config.toml
num_hidden_layers = 10
hidden_size = 192
num_attention_heads = 6
num_key_value_heads = 6
head_dim = 32
intermediate_size = 960
vocab_size = 3618
hidden_act = "tanh_gelu"
norm = "layernorm"
norm_place = "pre"
norm_eps = 1e-05
positions = "learned"
qk_norm = false
attn_scale = 0.177
bias = "all"
tie_word_embeddings = true
parallel_block = false
init = "normal"
init_std_qkv = 0.0217
init_std_o = 0.00485
init_std_up = 0.0217
init_std_down = 0.00485
init_out_by_depth = true
optimizer = "muon_variant"
learning_rate = 0.0058
lr_mult_o = 3.0
beta1 = 0.95
lr_head = 0.00443
max_grad_norm = 0.5
warmup_steps = 200
schedule = "wsd"
decay_fraction = 0.881
decay_shape = "linear"
final_lr_fraction = 0.0
batch_tokens = 16384
max_seq_len = 512
doc_mask = true
train_tokens = 137100000
max_steps = 8368
dataset = "wikipedia_en"
Each number is 200 + 30 x the weight over its row's rms, rounded and kept within 0 to 999. Layers, rows and columns count from 0. The size before them is the row's rms in percent of the matrix's.

# down: layer 5 MLP down (transposed), 960x192, rms 0.0618, rows 152-204, columns 128-191
# up: layer 5 MLP up, 960x192, rms 0.134, rows 153-204, columns 128-191
down152,087,237,217,173,181,193,197,221,168,207,241,174,222,195,223,131,214,194,179,168,213,254,217,254,202,170,184,239,209,213,253,174,214,144,156,212,191,151,203,199,170,157,206,213,186,172,251,178,147,170,194,233,232,207,177,174,272,181,244,190,158,278,167,211,236
up153,134,194,239,134,227,210,224,253,151,175,226,198,171,196,153,176,283,147,227,238,208,172,153,173,233,224,211,243,223,216,267,189,205,233,198,172,196,228,215,217,145,191,176,225,238,148,212,231,167,216,174,202,176,233,169,200,193,195,267,252,144,192,144,243,181
down153,121,270,189,215,166,227,193,186,193,179,209,229,237,197,181,169,220,207,251,267,233,187,217,223,199,223,186,171,203,186,203,167,228,183,183,174,228,124,215,205,184,212,172,210,213,196,205,219,183,185,228,174,194,157,154,236,209,165,228,204,237,190,142,190,154
up154,099,227,138,170,182,215,158,196,227,201,222,215,208,185,182,234,183,176,234,207,214,151,199,167,202,222,217,210,145,183,145,150,184,205,211,210,217,181,250,190,159,160,196,214,209,195,187,211,221,193,244,202,236,151,146,212,201,244,198,162,176,276,205,223,200
down154,102,204,173,217,236,228,180,279,219,228,237,188,252,166,228,251,258,202,169,192,208,172,179,227,173,242,201,245,158,227,208,206,165,169,191,235,264,195,182,214,251,103,250,135,199,129,174,205,198,165,191,153,195,153,193,194,205,192,206,151,202,218,189,227,203
up155,117,231,198,228,186,216,181,193,183,205,174,182,301,160,221,202,182,200,208,170,221,228,152,160,219,193,181,247,204,156,173,241,223,237,190,174,241,219,207,193,207,234,260,203,195,195,223,209,239,220,191,184,147,250,174,222,159,190,212,175,199,182,195,203,181
down155,127,208,184,238,248,144,230,223,235,215,213,242,195,241,145,235,157,197,164,179,195,217,191,225,283,184,194,223,176,223,212,221,211,224,158,170,200,184,184,203,209,166,149,225,217,144,175,216,173,224,190,189,243,208,211,165,221,244,234,149,165,171,200,239,209
up156,104,184,206,237,253,178,140,196,232,202,217,176,168,234,147,215,147,213,161,185,254,205,209,241,176,194,226,253,188,179,170,189,152,160,177,165,210,221,188,201,193,197,174,151,152,181,193,203,177,144,240,222,150,203,203,173,191,195,230,202,227,260,180,234,240
down156,098,208,208,159,168,183,202,195,151,214,275,206,241,222,216,218,237,139,221,199,169,134,286,191,220,158,194,170,188,221,225,149,171,186,221,271,161,216,182,250,222,198,181,181,187,247,181,184,210,200,184,189,229,243,202,211,207,220,166,220,239,184,266,229,169
up157,087,190,169,239,226,222,166,193,181,212,200,177,202,205,194,158,194,229,238,228,186,227,230,218,158,234,167,200,193,172,192,161,198,249,224,189,154,179,180,198,129,214,210,210,201,181,181,218,231,199,204,176,181,189,200,165,218,198,273,213,257,145,210,128,197
down157,087,149,189,167,241,203,173,236,243,236,183,202,162,205,188,213,203,205,162,200,190,189,253,208,239,186,190,219,186,209,189,181,210,250,178,205,199,224,252,234,220,222,150,238,197,212,202,226,215,209,192,193,193,160,212,193,172,193,171,187,240,201,257,158,223
up158,116,161,244,217,200,224,174,202,186,209,194,193,207,184,207,195,205,223,212,211,222,205,198,133,230,224,135,170,193,242,109,185,153,212,149,185,235,231,136,183,166,200,214,207,226,161,186,190,194,191,169,148,193,193,200,123,192,216,195,162,160,217,167,218,225
down158,105,188,145,155,221,178,218,209,202,168,206,182,168,199,168,216,221,185,150,256,211,213,224,157,193,184,185,216,202,176,216,218,213,205,183,190,226,153,177,203,249,218,157,215,196,183,176,168,219,240,169,185,180,188,171,233,195,164,177,234,176,121,186,155,226
up159,105,192,224,245,205,206,237,183,221,223,186,220,185,214,224,135,228,199,196,165,169,181,200,217,226,240,153,192,223,198,208,278,141,252,197,163,184,194,144,237,167,171,189,177,177,157,164,204,198,150,231,195,225,158,188,198,196,225,219,245,229,209,188,252,219
down159,109,191,262,212,177,197,189,174,194,199,208,202,201,146,148,213,209,213,191,180,210,247,183,180,231,178,176,200,189,260,177,240,228,176,181,196,180,247,172,173,243,278,145,197,190,189,200,215,211,204,181,192,197,260,199,210,202,116,211,145,255,224,206,229,220
up160,105,188,165,176,155,202,177,199,186,146,198,246,213,172,190,179,192,260,218,194,192,137,234,286,136,125,220,180,210,222,189,153,190,217,212,140,199,210,210,191,181,169,177,148,182,189,209,188,154,188,195,171,205,225,194,212,180,177,219,243,219,255,178,206,257
down160,114,208,219,162,213,201,218,202,187,167,154,189,179,220,205,235,168,166,131,160,251,229,203,178,227,214,200,203,200,216,193,229,258,183,169,230,210,232,226,233,175,222,189,189,213,208,216,130,193,160,185,197,203,199,199,150,199,168,208,146,266,219,235,206,150
up161,089,205,181,203,194,194,200,213,193,229,205,176,234,208,256,201,160,150,201,261,183,199,189,244,181,255,207,168,190,229,192,178,217,177,205,218,158,180,235,107,220,194,148,223,279,205,99,219,181,216,188,163,217,207,198,203,190,225,201,193,193,220,231,238,234
down161,087,224,156,219,197,203,166,221,187,205,170,154,183,167,171,204,189,193,221,140,237,230,164,215,192,235,208,234,219,154,228,240,202,209,223,213,200,223,218,201,272,173,206,271,211,174,233,176,240,166,167,212,268,212,226,189,189,173,186,217,224,164,182,110,201
up162,108,193,182,201,164,157,228,190,197,145,189,187,224,231,205,237,271,199,216,194,198,219,160,197,253,172,225,207,160,190,191,146,221,141,157,159,231,169,225,233,153,212,197,156,237,170,202,200,216,230,159,240,153,254,223,234,192,235,203,204,225,231,209,191,184
down162,114,197,179,193,181,191,161,238,183,197,205,204,198,183,228,163,247,259,229,218,217,198,245,242,151,187,172,179,165,179,143,203,186,221,223,220,198,193,183,192,210,194,193,279,206,191,188,175,187,215,247,150,205,190,168,276,251,117,196,198,196,194,188,200,158
up163,096,198,149,165,230,160,142,182,204,203,189,154,199,222,264,186,205,191,210,174,204,215,214,166,203,184,212,195,157,176,217,213,208,218,227,126,166,174,204,146,161,177,241,211,156,200,182,173,209,166,190,197,230,203,178,205,213,179,201,224,206,223,193,188,221
down163,103,164,189,209,226,210,213,187,191,194,217,217,166,164,195,228,176,208,237,156,175,206,182,185,191,157,235,192,205,230,176,189,192,224,203,183,197,162,223,148,194,146,168,212,205,237,211,150,214,198,262,164,193,203,233,215,219,162,185,200,200,233,166,150,184
up164,097,190,208,218,166,192,238,212,230,196,196,235,149,188,176,206,187,199,119,243,203,220,193,184,183,194,228,214,191,151,233,166,211,151,260,213,233,213,144,207,173,277,174,227,203,170,203,195,194,147,186,181,171,211,201,208,207,221,227,175,228,152,212,218,179
down164,093,230,234,190,193,198,194,208,245,132,242,203,232,189,178,194,181,189,220,130,178,199,192,192,228,212,218,254,184,232,205,235,198,138,194,196,208,199,196,239,238,204,217,192,166,217,159,168,228,264,196,207,206,161,256,218,234,253,201,152,208,178,217,197,201
up165,111,225,145,228,212,200,150,165,183,175,190,221,193,197,226,214,220,189,168,199,156,223,182,167,216,170,185,181,169,198,258,184,206,175,169,212,186,178,156,196,193,207,223,126,180,250,250,238,195,213,216,146,181,191,284,218,183,251,225,203,227,215,126,207,206
down165,111,237,175,203,170,178,207,221,194,189,152,194,218,227,187,211,203,182,153,170,177,204,185,269,216,204,231,199,224,197,231,176,178,270,243,175,250,218,234,217,137,162,148,204,172,223,158,232,237,180,159,226,98,227,192,225,167,176,160,219,134,173,183,177,185
up166,096,173,261,252,254,229,186,200,205,207,209,129,250,217,184,207,248,205,190,195,247,198,197,198,184,219,134,184,229,203,202,197,153,198,244,205,184,174,230,191,157,219,229,186,177,233,188,209,241,190,213,193,243,191,239,196,143,184,160,233,192,216,207,220,136
down166,098,204,168,144,181,133,205,216,193,204,220,238,206,233,174,170,200,244,260,208,212,178,178,268,125,192,202,234,192,122,177,247,219,196,228,194,230,241,146,226,193,280,202,161,227,175,251,200,186,261,203,218,227,216,189,191,222,196,182,183,225,232,211,224,208
up167,093,180,205,256,229,172,206,166,171,235,201,174,218,190,184,176,211,195,182,224,218,167,245,232,222,199,210,253,241,252,215,216,259,229,205,160,166,236,193,195,190,211,143,181,208,162,211,201,213,190,198,213,162,210,206,215,207,159,249,221,140,216,125,162,190
down167,098,152,204,178,205,219,214,199,204,198,252,244,185,224,194,170,251,135,173,183,192,173,203,194,219,210,206,181,122,245,254,201,216,184,220,157,160,189,188,259,184,227,186,219,178,212,203,201,208,185,259,184,174,190,203,279,152,256,184,214,176,284,242,232,176
up168,118,203,185,212,181,211,169,228,165,198,215,135,182,241,194,218,233,206,199,230,177,231,173,291,242,221,207,222,198,212,197,208,176,220,226,208,170,198,162,170,172,195,241,201,232,224,179,211,180,197,222,211,174,270,186,175,229,157,216,163,213,217,156,162,244
down168,120,248,228,221,181,221,173,221,225,181,187,256,246,208,258,206,196,204,166,166,209,119,199,188,185,190,196,213,230,145,248,160,181,174,176,202,233,201,205,213,201,208,152,240,183,181,243,195,196,203,203,227,190,200,236,92,201,226,177,227,174,152,225,201,223
up169,108,196,204,186,226,233,160,177,186,139,162,198,238,211,214,236,230,163,241,191,238,187,209,227,175,194,232,233,159,210,181,198,192,196,213,195,200,226,183,190,172,182,224,147,204,190,221,258,222,207,147,156,176,208,189,214,223,206,200,169,235,199,169,158,243
down169,112,173,160,226,258,177,161,224,216,228,187,242,138,178,175,223,153,231,232,190,198,216,180,187,179,207,251,215,208,193,185,254,173,140,194,211,146,224,172,250,294,207,236,175,228,238,200,158,199,218,189,231,188,211,217,185,202,259,219,185,177,139,176,203,233
up170,066,141,210,190,233,183,168,210,212,173,190,238,224,216,198,183,211,202,161,224,175,248,191,170,180,154,57,208,173,151,135,200,205,181,258,196,215,195,161,182,177,235,240,204,183,162,191,193,225,236,194,232,159,207,223,219,205,198,170,144,219,222,162,222,156
down170,059,229,243,228,196,221,205,202,243,186,212,185,208,212,204,177,205,181,213,240,209,158,187,197,217,235,208,188,219,234,266,182,149,197,142,200,160,203,164,253,201,199,200,205,235,165,196,141,183,171,173,150,198,216,256,172,206,183,133,276,130,120,209,212,219
up171,095,147,158,196,220,226,217,261,141,189,204,209,194,203,222,215,171,240,236,233,232,265,182,148,236,213,186,217,230,225,231,221,168,168,257,182,228,188,238,194,202,171,229,207,271,180,158,216,204,197,183,240,173,196,220,213,195,230,245,215,178,182,219,167,201
down171,096,222,207,260,182,215,231,210,194,220,161,188,222,168,177,121,184,219,163,199,245,135,236,131,209,181,203,182,164,209,204,191,222,200,230,223,206,234,207,194,208,211,154,230,186,170,269,222,179,207,226,169,184,156,184,191,227,230,164,204,152,214,185,256,192
up172,100,253,187,245,131,163,245,221,141,170,199,179,169,197,208,211,249,197,208,236,228,157,167,106,175,275,209,195,212,240,210,188,178,171,212,188,198,244,182,160,199,195,229,198,225,237,208,228,175,233,190,187,183,192,200,245,156,228,216,216,181,166,134,229,197
down172,097,193,184,230,189,222,194,209,236,209,170,197,167,166,142,240,192,236,225,189,113,233,248,173,196,140,182,237,183,178,196,209,194,244,219,220,204,202,211,187,190,178,189,206,153,242,196,225,204,229,215,187,180,215,212,197,214,196,193,195,229,249,204,185,212
up173,107,169,183,159,170,178,221,231,207,256,157,158,207,161,172,166,224,203,197,223,212,188,197,159,200,218,167,234,168,218,212,178,180,154,210,218,198,176,194,186,178,179,210,176,182,178,215,190,224,214,185,204,243,196,203,182,180,222,222,172,207,135,185,183,234
down173,106,236,241,225,195,223,187,158,209,223,168,211,195,248,169,176,135,206,227,244,261,211,193,198,152,216,214,186,234,150,259,174,171,179,202,188,232,236,240,190,105,220,210,254,201,164,166,216,234,207,203,175,208,245,193,223,198,145,192,201,233,213,240,218,161
up174,100,162,265,231,197,187,121,186,197,206,178,151,194,256,191,220,198,233,230,167,228,177,118,220,187,240,244,194,223,240,121,177,227,163,210,202,182,170,205,209,241,227,187,192,231,202,194,256,159,255,252,172,141,240,199,243,226,158,211,162,250,237,223,206,231
down174,099,230,241,226,258,150,192,192,241,189,162,179,213,172,227,208,187,168,164,169,191,181,205,229,158,172,193,218,238,199,178,221,246,192,232,227,190,192,213,204,148,202,222,207,191,212,257,192,192,148,216,189,198,255,160,245,241,159,239,147,134,250,209,208,146
up175,088,168,172,199,212,193,237,274,187,213,180,118,179,231,190,173,209,210,171,182,172,188,238,227,177,238,157,259,130,184,219,157,171,173,196,209,162,208,157,214,194,224,181,193,175,260,174,164,224,205,196,208,208,127,184,166,255,291,169,218,155,183,215,232,159
down175,088,204,193,184,178,141,183,135,174,203,240,184,190,191,235,240,195,162,204,216,182,178,264,203,220,180,169,213,194,219,215,202,217,222,195,234,245,250,190,201,243,172,283,236,246,166,249,193,151,155,226,211,248,182,202,259,173,198,254,176,208,175,196,193,212
up176,108,176,191,199,209,232,155,155,177,233,188,220,156,185,196,237,162,230,236,242,226,207,163,203,219,193,207,180,235,205,171,185,179,216,233,143,209,220,173,170,213,200,232,200,212,174,149,158,222,168,183,156,144,191,249,212,206,214,195,176,221,183,176,124,267
down176,109,238,225,197,245,215,241,162,180,199,170,253,211,235,168,163,195,170,115,226,205,196,193,234,222,224,273,219,192,235,206,222,187,214,223,236,240,212,169,249,211,256,187,201,212,219,195,154,159,212,178,172,239,220,221,243,172,204,224,162,179,216,167,153,213
up177,098,212,202,209,162,187,208,240,185,182,154,186,202,196,230,197,206,191,206,226,186,227,192,195,244,193,158,244,219,219,185,186,221,193,157,183,189,167,269,197,161,207,207,168,144,189,150,221,168,210,244,240,199,229,167,173,229,198,242,184,189,185,199,234,183
down177,095,247,181,186,167,235,198,200,236,130,189,221,232,159,212,226,201,205,168,225,184,206,152,197,235,252,175,180,216,230,250,164,180,135,166,170,179,193,196,222,222,226,226,235,214,203,229,196,171,147,241,170,181,157,169,140,228,169,203,190,199,182,223,147,198
up178,089,200,194,159,228,225,216,229,273,200,181,239,189,264,182,187,188,306,218,162,186,222,176,180,156,215,168,239,213,193,173,175,213,226,105,174,159,188,180,152,164,241,158,167,223,235,199,175,225,270,183,212,163,140,240,249,187,201,210,204,215,272,191,206,165
down178,085,212,168,222,203,224,197,169,197,172,198,202,243,190,145,162,167,164,168,200,183,269,229,176,225,212,249,163,176,149,240,246,191,197,254,215,190,195,198,211,210,202,191,221,205,202,195,177,191,172,171,166,188,159,214,179,246,232,236,164,179,182,190,188,223
up179,103,140,215,215,215,182,187,192,192,249,206,266,231,195,191,250,189,191,234,230,205,227,222,155,233,198,191,227,196,177,177,216,190,212,179,180,187,209,201,197,176,184,213,189,178,247,239,209,228,204,200,202,173,230,201,271,230,242,273,194,222,214,239,225,220
down179,101,212,231,233,176,208,124,177,181,188,213,195,213,195,140,222,214,149,187,197,228,229,215,226,197,207,209,210,191,156,286,162,236,209,135,203,224,174,211,223,246,202,213,216,190,231,211,179,213,203,222,172,217,180,233,174,249,134,202,199,195,202,248,183,220
up180,097,243,221,155,188,213,206,195,189,127,235,181,258,188,192,202,241,213,226,234,219,202,214,171,217,241,182,188,220,220,170,140,212,237,205,215,226,211,234,193,158,205,220,197,191,214,191,223,161,197,211,175,225,197,163,194,161,235,175,228,174,233,207,181,250
down180,099,165,249,285,167,191,182,215,194,232,224,174,211,177,171,223,182,223,173,224,168,262,193,233,214,231,226,146,184,217,152,203,225,141,207,233,186,217,169,192,153,159,186,216,219,184,224,176,205,227,257,188,208,208,155,188,189,181,253,165,206,231,228,211,215
up181,098,203,238,146,201,234,232,242,190,241,213,179,272,227,230,214,171,165,257,172,247,186,167,198,200,236,184,147,214,206,192,183,216,204,222,146,237,196,219,239,195,243,201,181,208,239,234,123,186,200,177,182,198,123,202,205,151,226,196,236,215,166,214,221,206
down181,096,226,188,212,150,287,189,181,189,168,160,181,232,219,227,165,183,213,225,216,236,183,189,210,198,190,188,226,178,174,182,256,210,159,218,240,168,216,215,182,221,223,193,199,177,206,155,157,220,183,174,234,202,215,160,252,296,188,177,153,231,218,145,179,204
up182,113,195,159,182,210,159,123,196,256,212,191,182,164,204,137,192,183,234,211,195,239,192,228,161,181,230,272,204,172,175,200,151,181,206,189,184,182,211,231,209,249,164,188,205,196,192,186,234,242,208,232,199,227,232,179,176,211,196,223,165,192,186,237,181,155
down182,115,137,230,227,189,200,203,247,231,186,217,157,197,216,208,241,193,234,215,202,209,248,194,222,216,212,223,221,173,156,187,218,176,197,203,174,250,210,230,222,208,216,167,244,199,175,220,226,221,226,228,216,255,211,160,234,141,161,190,236,204,184,226,182,182
up183,089,231,183,234,198,196,198,226,216,201,213,163,199,172,291,222,187,172,189,216,232,151,193,253,206,154,222,158,199,182,188,193,197,217,230,179,181,275,214,209,174,204,180,166,181,204,192,226,197,177,167,156,173,220,160,204,183,162,187,208,226,227,225,151,189
down183,090,177,211,185,179,170,180,162,224,221,164,196,193,239,155,193,215,164,195,192,187,224,165,183,207,218,143,141,193,208,207,230,224,217,167,207,249,202,231,194,210,179,198,220,206,209,206,155,156,196,206,192,173,204,158,240,211,178,239,173,199,185,193,168,203
up184,095,235,219,220,208,236,196,214,215,217,212,214,196,249,115,201,204,239,205,222,179,185,201,266,203,227,217,207,208,161,177,172,222,196,215,255,254,189,191,196,170,199,199,230,235,217,203,234,199,147,239,176,205,225,130,187,245,203,231,197,148,189,194,194,243
down184,097,197,256,207,190,167,168,178,183,178,193,237,207,219,195,207,185,229,260,158,208,254,215,242,167,120,149,218,184,151,255,202,213,204,148,197,233,233,241,164,162,187,132,164,211,185,199,158,217,208,205,232,193,188,241,163,205,210,174,172,241,210,183,233,234
up185,097,167,240,224,186,199,115,138,230,187,183,246,208,181,190,196,167,203,193,207,192,209,193,193,185,250,220,209,232,260,215,222,182,156,245,179,176,207,214,247,221,174,221,200,180,182,150,216,213,164,209,184,166,186,174,191,186,199,203,139,198,198,217,215,223
down185,099,190,182,206,212,185,164,215,186,249,271,203,185,205,163,232,220,232,194,195,169,202,245,231,224,181,182,195,194,186,225,207,206,230,233,166,184,190,198,221,171,220,212,190,207,192,217,224,184,155,234,182,211,227,238,153,236,215,162,216,70,140,272,132,246
up186,087,158,179,231,194,145,168,202,225,257,197,206,173,241,283,230,172,170,202,239,198,202,207,213,184,171,203,197,220,166,192,252,172,188,198,193,194,208,228,206,183,195,207,125,208,174,167,239,190,201,189,163,155,233,214,195,248,196,206,125,207,244,197,197,207
down186,090,191,216,183,207,255,156,224,218,229,195,194,238,235,137,229,202,205,182,190,161,249,190,194,183,236,209,213,213,225,195,208,205,174,202,191,232,219,162,209,206,181,259,219,182,208,219,189,208,198,202,200,213,191,139,197,180,179,222,175,200,208,194,214,230
up187,084,227,195,163,184,242,136,200,232,212,152,130,207,281,172,212,256,263,208,178,198,211,224,211,167,203,167,176,232,165,207,228,231,169,233,173,215,249,166,172,157,208,230,231,223,182,190,168,213,207,199,208,189,223,235,235,167,220,178,184,193,222,176,230,217
down187,083,156,200,245,174,205,158,271,200,214,210,191,243,205,185,172,152,251,188,236,188,224,179,265,187,243,266,228,211,254,218,238,220,236,211,195,196,134,218,158,179,255,210,190,200,180,205,204,198,166,204,195,269,180,218,182,180,176,181,181,192,172,238,190,206
up188,096,213,192,190,160,210,173,214,235,199,169,199,210,178,189,220,180,168,220,154,212,173,189,251,235,186,147,164,218,164,209,223,218,239,199,155,201,148,165,179,214,196,221,191,246,213,217,220,173,195,194,180,174,198,197,204,205,177,145,188,201,213,178,194,197
down188,097,181,164,252,231,257,184,204,186,210,186,231,196,204,176,211,205,199,171,181,222,202,240,212,217,152,187,184,176,196,164,217,183,204,231,140,202,237,201,203,196,207,186,205,240,166,205,197,173,182,170,264,216,133,181,189,186,147,184,219,182,206,236,215,239
up189,105,193,191,256,173,239,203,189,189,217,226,219,164,173,226,219,222,136,203,186,158,181,169,195,150,244,184,179,223,221,230,201,180,194,229,177,201,201,239,217,186,173,145,240,228,193,234,157,238,169,234,234,163,211,201,217,143,211,207,164,236,207,194,234,217
down189,102,174,196,242,226,173,164,222,213,218,218,216,240,204,233,209,229,190,272,204,200,197,186,211,150,241,176,223,180,187,197,210,192,144,206,249,228,200,169,189,219,209,186,187,184,227,160,195,198,272,192,241,195,153,266,215,184,225,226,221,212,185,200,160,212
up190,094,225,211,221,200,212,195,223,186,220,207,195,255,194,210,229,204,218,186,191,232,196,244,205,200,222,243,210,181,169,243,181,164,179,184,164,185,167,148,197,218,164,219,174,218,220,188,241,179,204,251,155,144,190,189,215,236,221,201,260,184,198,146,130,215
down190,086,205,219,180,150,209,156,199,182,226,241,226,172,175,255,165,182,194,183,196,184,193,173,191,176,192,213,207,286,207,236,158,220,221,194,231,207,231,168,172,158,215,171,200,143,175,171,149,169,179,176,227,226,190,203,180,197,168,165,146,191,228,171,221,197
up191,100,180,140,155,170,140,228,255,233,220,177,223,234,272,165,243,198,189,158,235,190,179,188,226,224,254,182,214,162,214,208,205,200,207,128,179,188,227,183,230,170,192,177,224,185,151,188,214,176,246,171,193,177,185,207,189,226,178,227,173,165,203,158,208,149
down191,098,251,225,180,198,201,221,225,217,148,190,234,215,203,222,166,207,197,222,196,143,196,219,97,218,187,254,191,239,195,163,209,162,203,208,182,186,210,236,164,221,203,198,208,219,186,184,167,208,199,279,208,190,242,209,221,170,233,253,214,182,240,179,215,154
up192,088,224,241,208,200,225,177,181,188,199,201,246,165,193,193,223,152,143,227,177,205,248,227,174,205,190,180,222,214,207,182,177,267,193,196,199,189,146,210,171,166,158,180,208,205,187,204,203,157,237,181,175,198,165,191,221,210,220,209,169,173,173,215,230,191
down192,103,181,170,174,236,145,169,224,204,205,187,167,243,177,218,219,260,179,188,184,250,154,204,194,226,217,202,212,171,218,214,239,223,194,199,211,226,277,176,196,232,222,184,184,167,228,177,216,180,230,252,198,202,196,183,198,192,185,182,216,212,197,217,161,189
up193,109,215,221,207,164,198,232,193,191,177,198,156,210,172,223,209,170,211,199,238,216,169,179,191,200,163,231,244,236,232,205,190,178,218,145,178,168,165,169,205,207,212,227,219,218,164,257,232,185,241,227,222,157,145,234,192,155,215,273,206,212,246,249,213,216
down193,111,165,164,137,246,224,155,210,220,226,213,161,181,205,209,273,233,237,266,178,247,251,250,190,202,167,221,201,181,177,224,165,233,221,192,168,192,225,186,207,209,164,215,165,213,166,242,202,226,172,192,225,241,182,197,191,192,173,221,202,193,231,258,203,175
up194,090,188,150,241,180,210,163,177,221,215,230,247,201,206,153,209,108,194,183,208,223,192,212,200,198,212,233,227,217,204,195,222,178,179,189,219,222,164,161,228,179,213,233,195,175,236,210,184,193,221,225,244,156,191,239,254,217,174,232,126,241,244,208,241,172
down194,099,251,168,211,190,217,150,141,200,213,187,191,211,190,182,220,250,161,230,194,182,168,165,187,174,150,178,154,251,244,148,162,219,257,226,230,205,220,203,205,177,205,245,184,208,195,177,199,273,210,273,199,241,235,180,223,195,195,222,191,236,191,192,191,212
up195,096,247,264,196,168,230,273,175,146,182,172,200,186,204,186,158,257,241,211,212,248,164,253,181,183,205,171,192,137,187,171,194,193,222,235,232,249,230,251,208,170,206,232,187,158,151,196,173,175,192,126,218,193,227,194,267,243,236,175,213,203,215,219,228,153
down195,099,159,225,196,175,231,224,206,170,204,208,226,259,189,223,149,210,209,225,207,209,217,220,170,209,201,237,231,170,221,188,156,181,198,180,172,203,229,198,186,228,218,168,172,190,207,159,153,141,216,182,264,211,171,208,219,206,207,203,195,155,191,170,170,210
up196,108,210,232,221,161,292,246,165,181,227,185,259,211,192,243,208,225,236,208,199,201,223,182,244,188,155,176,136,192,183,244,168,174,263,168,248,177,171,193,162,155,169,211,139,184,188,241,221,183,199,203,195,239,187,228,251,231,234,216,205,175,213,210,229,188
down196,109,185,160,165,214,187,204,217,182,240,243,201,101,219,182,206,156,152,181,213,211,215,169,208,186,197,202,240,180,222,190,143,215,180,208,183,188,184,213,247,212,233,188,244,200,219,208,207,205,180,181,219,166,215,261,174,177,100,165,173,144,115,183,181,228
up197,091,185,209,214,178,177,148,205,198,250,218,220,222,205,221,199,191,184,222,147,178,214,183,186,250,191,217,202,236,189,182,247,156,204,192,174,171,186,182,223,222,186,266,190,196,175,221,218,214,201,217,156,220,204,177,207,212,180,202,160,237,227,165,198,203
down197,088,173,214,169,196,228,145,146,245,226,213,270,190,186,172,172,207,191,167,165,209,197,147,238,191,191,171,178,178,181,229,239,226,212,217,210,182,203,215,216,186,179,229,183,215,172,263,149,263,161,214,189,198,170,205,210,215,194,201,160,203,194,199,160,208
up198,088,216,185,161,234,206,192,182,221,235,202,235,220,182,229,247,197,157,178,209,203,201,221,214,198,186,206,218,217,237,194,166,169,197,151,233,206,153,172,210,211,142,170,191,241,203,142,208,162,227,206,210,164,203,237,181,208,242,152,193,171,155,219,249,178
down198,093,226,221,214,216,240,220,211,223,216,261,155,207,230,161,164,257,188,152,173,226,166,241,231,266,201,219,182,209,182,174,281,189,218,204,190,165,199,227,210,213,252,219,216,223,216,211,114,193,187,178,230,239,215,200,199,163,227,190,168,191,224,129,184,232
up199,098,264,161,217,181,250,284,206,217,187,200,218,199,188,163,185,213,223,156,197,215,169,198,259,151,195,193,235,163,202,249,196,198,196,175,196,235,222,204,187,180,229,249,264,209,194,234,222,190,216,208,225,191,253,176,210,168,207,257,255,186,188,137,165,202
down199,097,251,271,211,201,190,192,212,183,200,193,144,148,217,251,196,207,249,216,190,219,158,213,191,165,156,281,194,180,208,171,184,235,207,255,219,201,222,153,231,221,207,183,224,231,207,229,195,191,198,195,236,182,193,169,183,196,160,214,156,163,263,212,198,236
up200,100,201,207,229,231,137,190,168,205,165,222,222,237,186,196,153,187,227,197,203,235,196,197,169,202,195,172,210,190,213,188,195,189,259,242,185,244,230,241,240,203,148,192,240,170,174,206,224,242,210,223,164,221,234,182,181,202,184,143,189,203,217,190,218,203
down200,092,190,174,223,180,156,171,185,232,227,183,233,174,199,153,190,214,161,188,179,129,229,133,239,173,225,262,171,129,202,228,218,203,175,250,205,219,169,217,208,170,199,189,198,205,195,208,219,235,172,218,209,253,169,218,191,174,214,198,190,196,197,194,207,149
up201,093,223,240,245,219,278,224,224,204,172,179,181,175,137,187,197,178,206,244,204,230,169,194,190,191,235,224,239,232,176,188,152,182,193,145,242,194,157,219,215,237,177,193,223,203,131,168,192,222,234,190,261,219,130,204,192,213,229,196,171,210,234,256,229,252
down201,090,197,192,177,236,179,143,178,243,207,180,227,231,224,239,238,244,165,163,179,164,217,201,154,173,226,158,145,255,223,184,191,229,164,202,225,209,176,190,173,247,203,207,217,221,199,195,214,230,202,202,202,164,241,211,184,236,165,201,233,190,184,216,192,164
up202,083,222,177,259,211,210,220,183,162,192,211,217,145,222,215,165,158,177,196,217,256,207,168,221,173,206,191,190,231,181,248,211,185,204,231,208,223,173,161,186,201,208,174,239,175,220,182,237,202,212,172,230,162,245,245,249,206,206,197,206,210,223,257,189,223
down202,081,219,167,232,203,239,183,158,227,198,166,195,227,200,132,203,249,213,166,166,215,154,251,197,176,188,190,214,245,170,286,237,201,197,191,203,227,220,159,177,230,186,155,216,201,231,226,219,233,169,211,252,244,231,237,232,238,172,191,195,234,236,220,199,172
up203,110,238,214,192,154,176,182,201,233,212,207,117,178,260,190,209,218,198,212,178,222,197,162,164,217,177,196,160,212,225,198,176,207,168,220,220,119,147,195,226,179,171,214,226,240,216,249,230,230,164,197,210,214,225,228,195,230,191,168,186,262,238,176,215,170
down203,115,187,188,215,216,222,171,213,213,239,208,153,230,218,235,192,213,204,177,245,232,141,193,199,240,194,220,197,161,256,176,213,191,191,200,202,235,169,203,190,154,167,173,190,175,181,207,192,211,252,245,208,242,170,198,167,249,153,193,221,171,264,228,229,203
up204,116,209,151,223,246,250,205,216,193,174,186,251,188,156,247,243,207,171,272,244,224,218,117,186,185,165,133,258,239,164,213,241,180,167,168,183,201,179,224,173,217,193,177,247,238,224,156,169,168,206,223,146,155,193,276,210,209,204,185,172,215,182,186,190,140
down204,121,178,217,198,224,224,254,230,220,229,164,185,202,193,206,289,194,201,194,238,145,225,202,138,190,172,217,174,201,170,247,204,236,190,226,222,186,160,232,219,178,237,224,239,244,147,259,209,169,196,215,236,216,224,200,205,162,205,190,298,209,203,185,186,165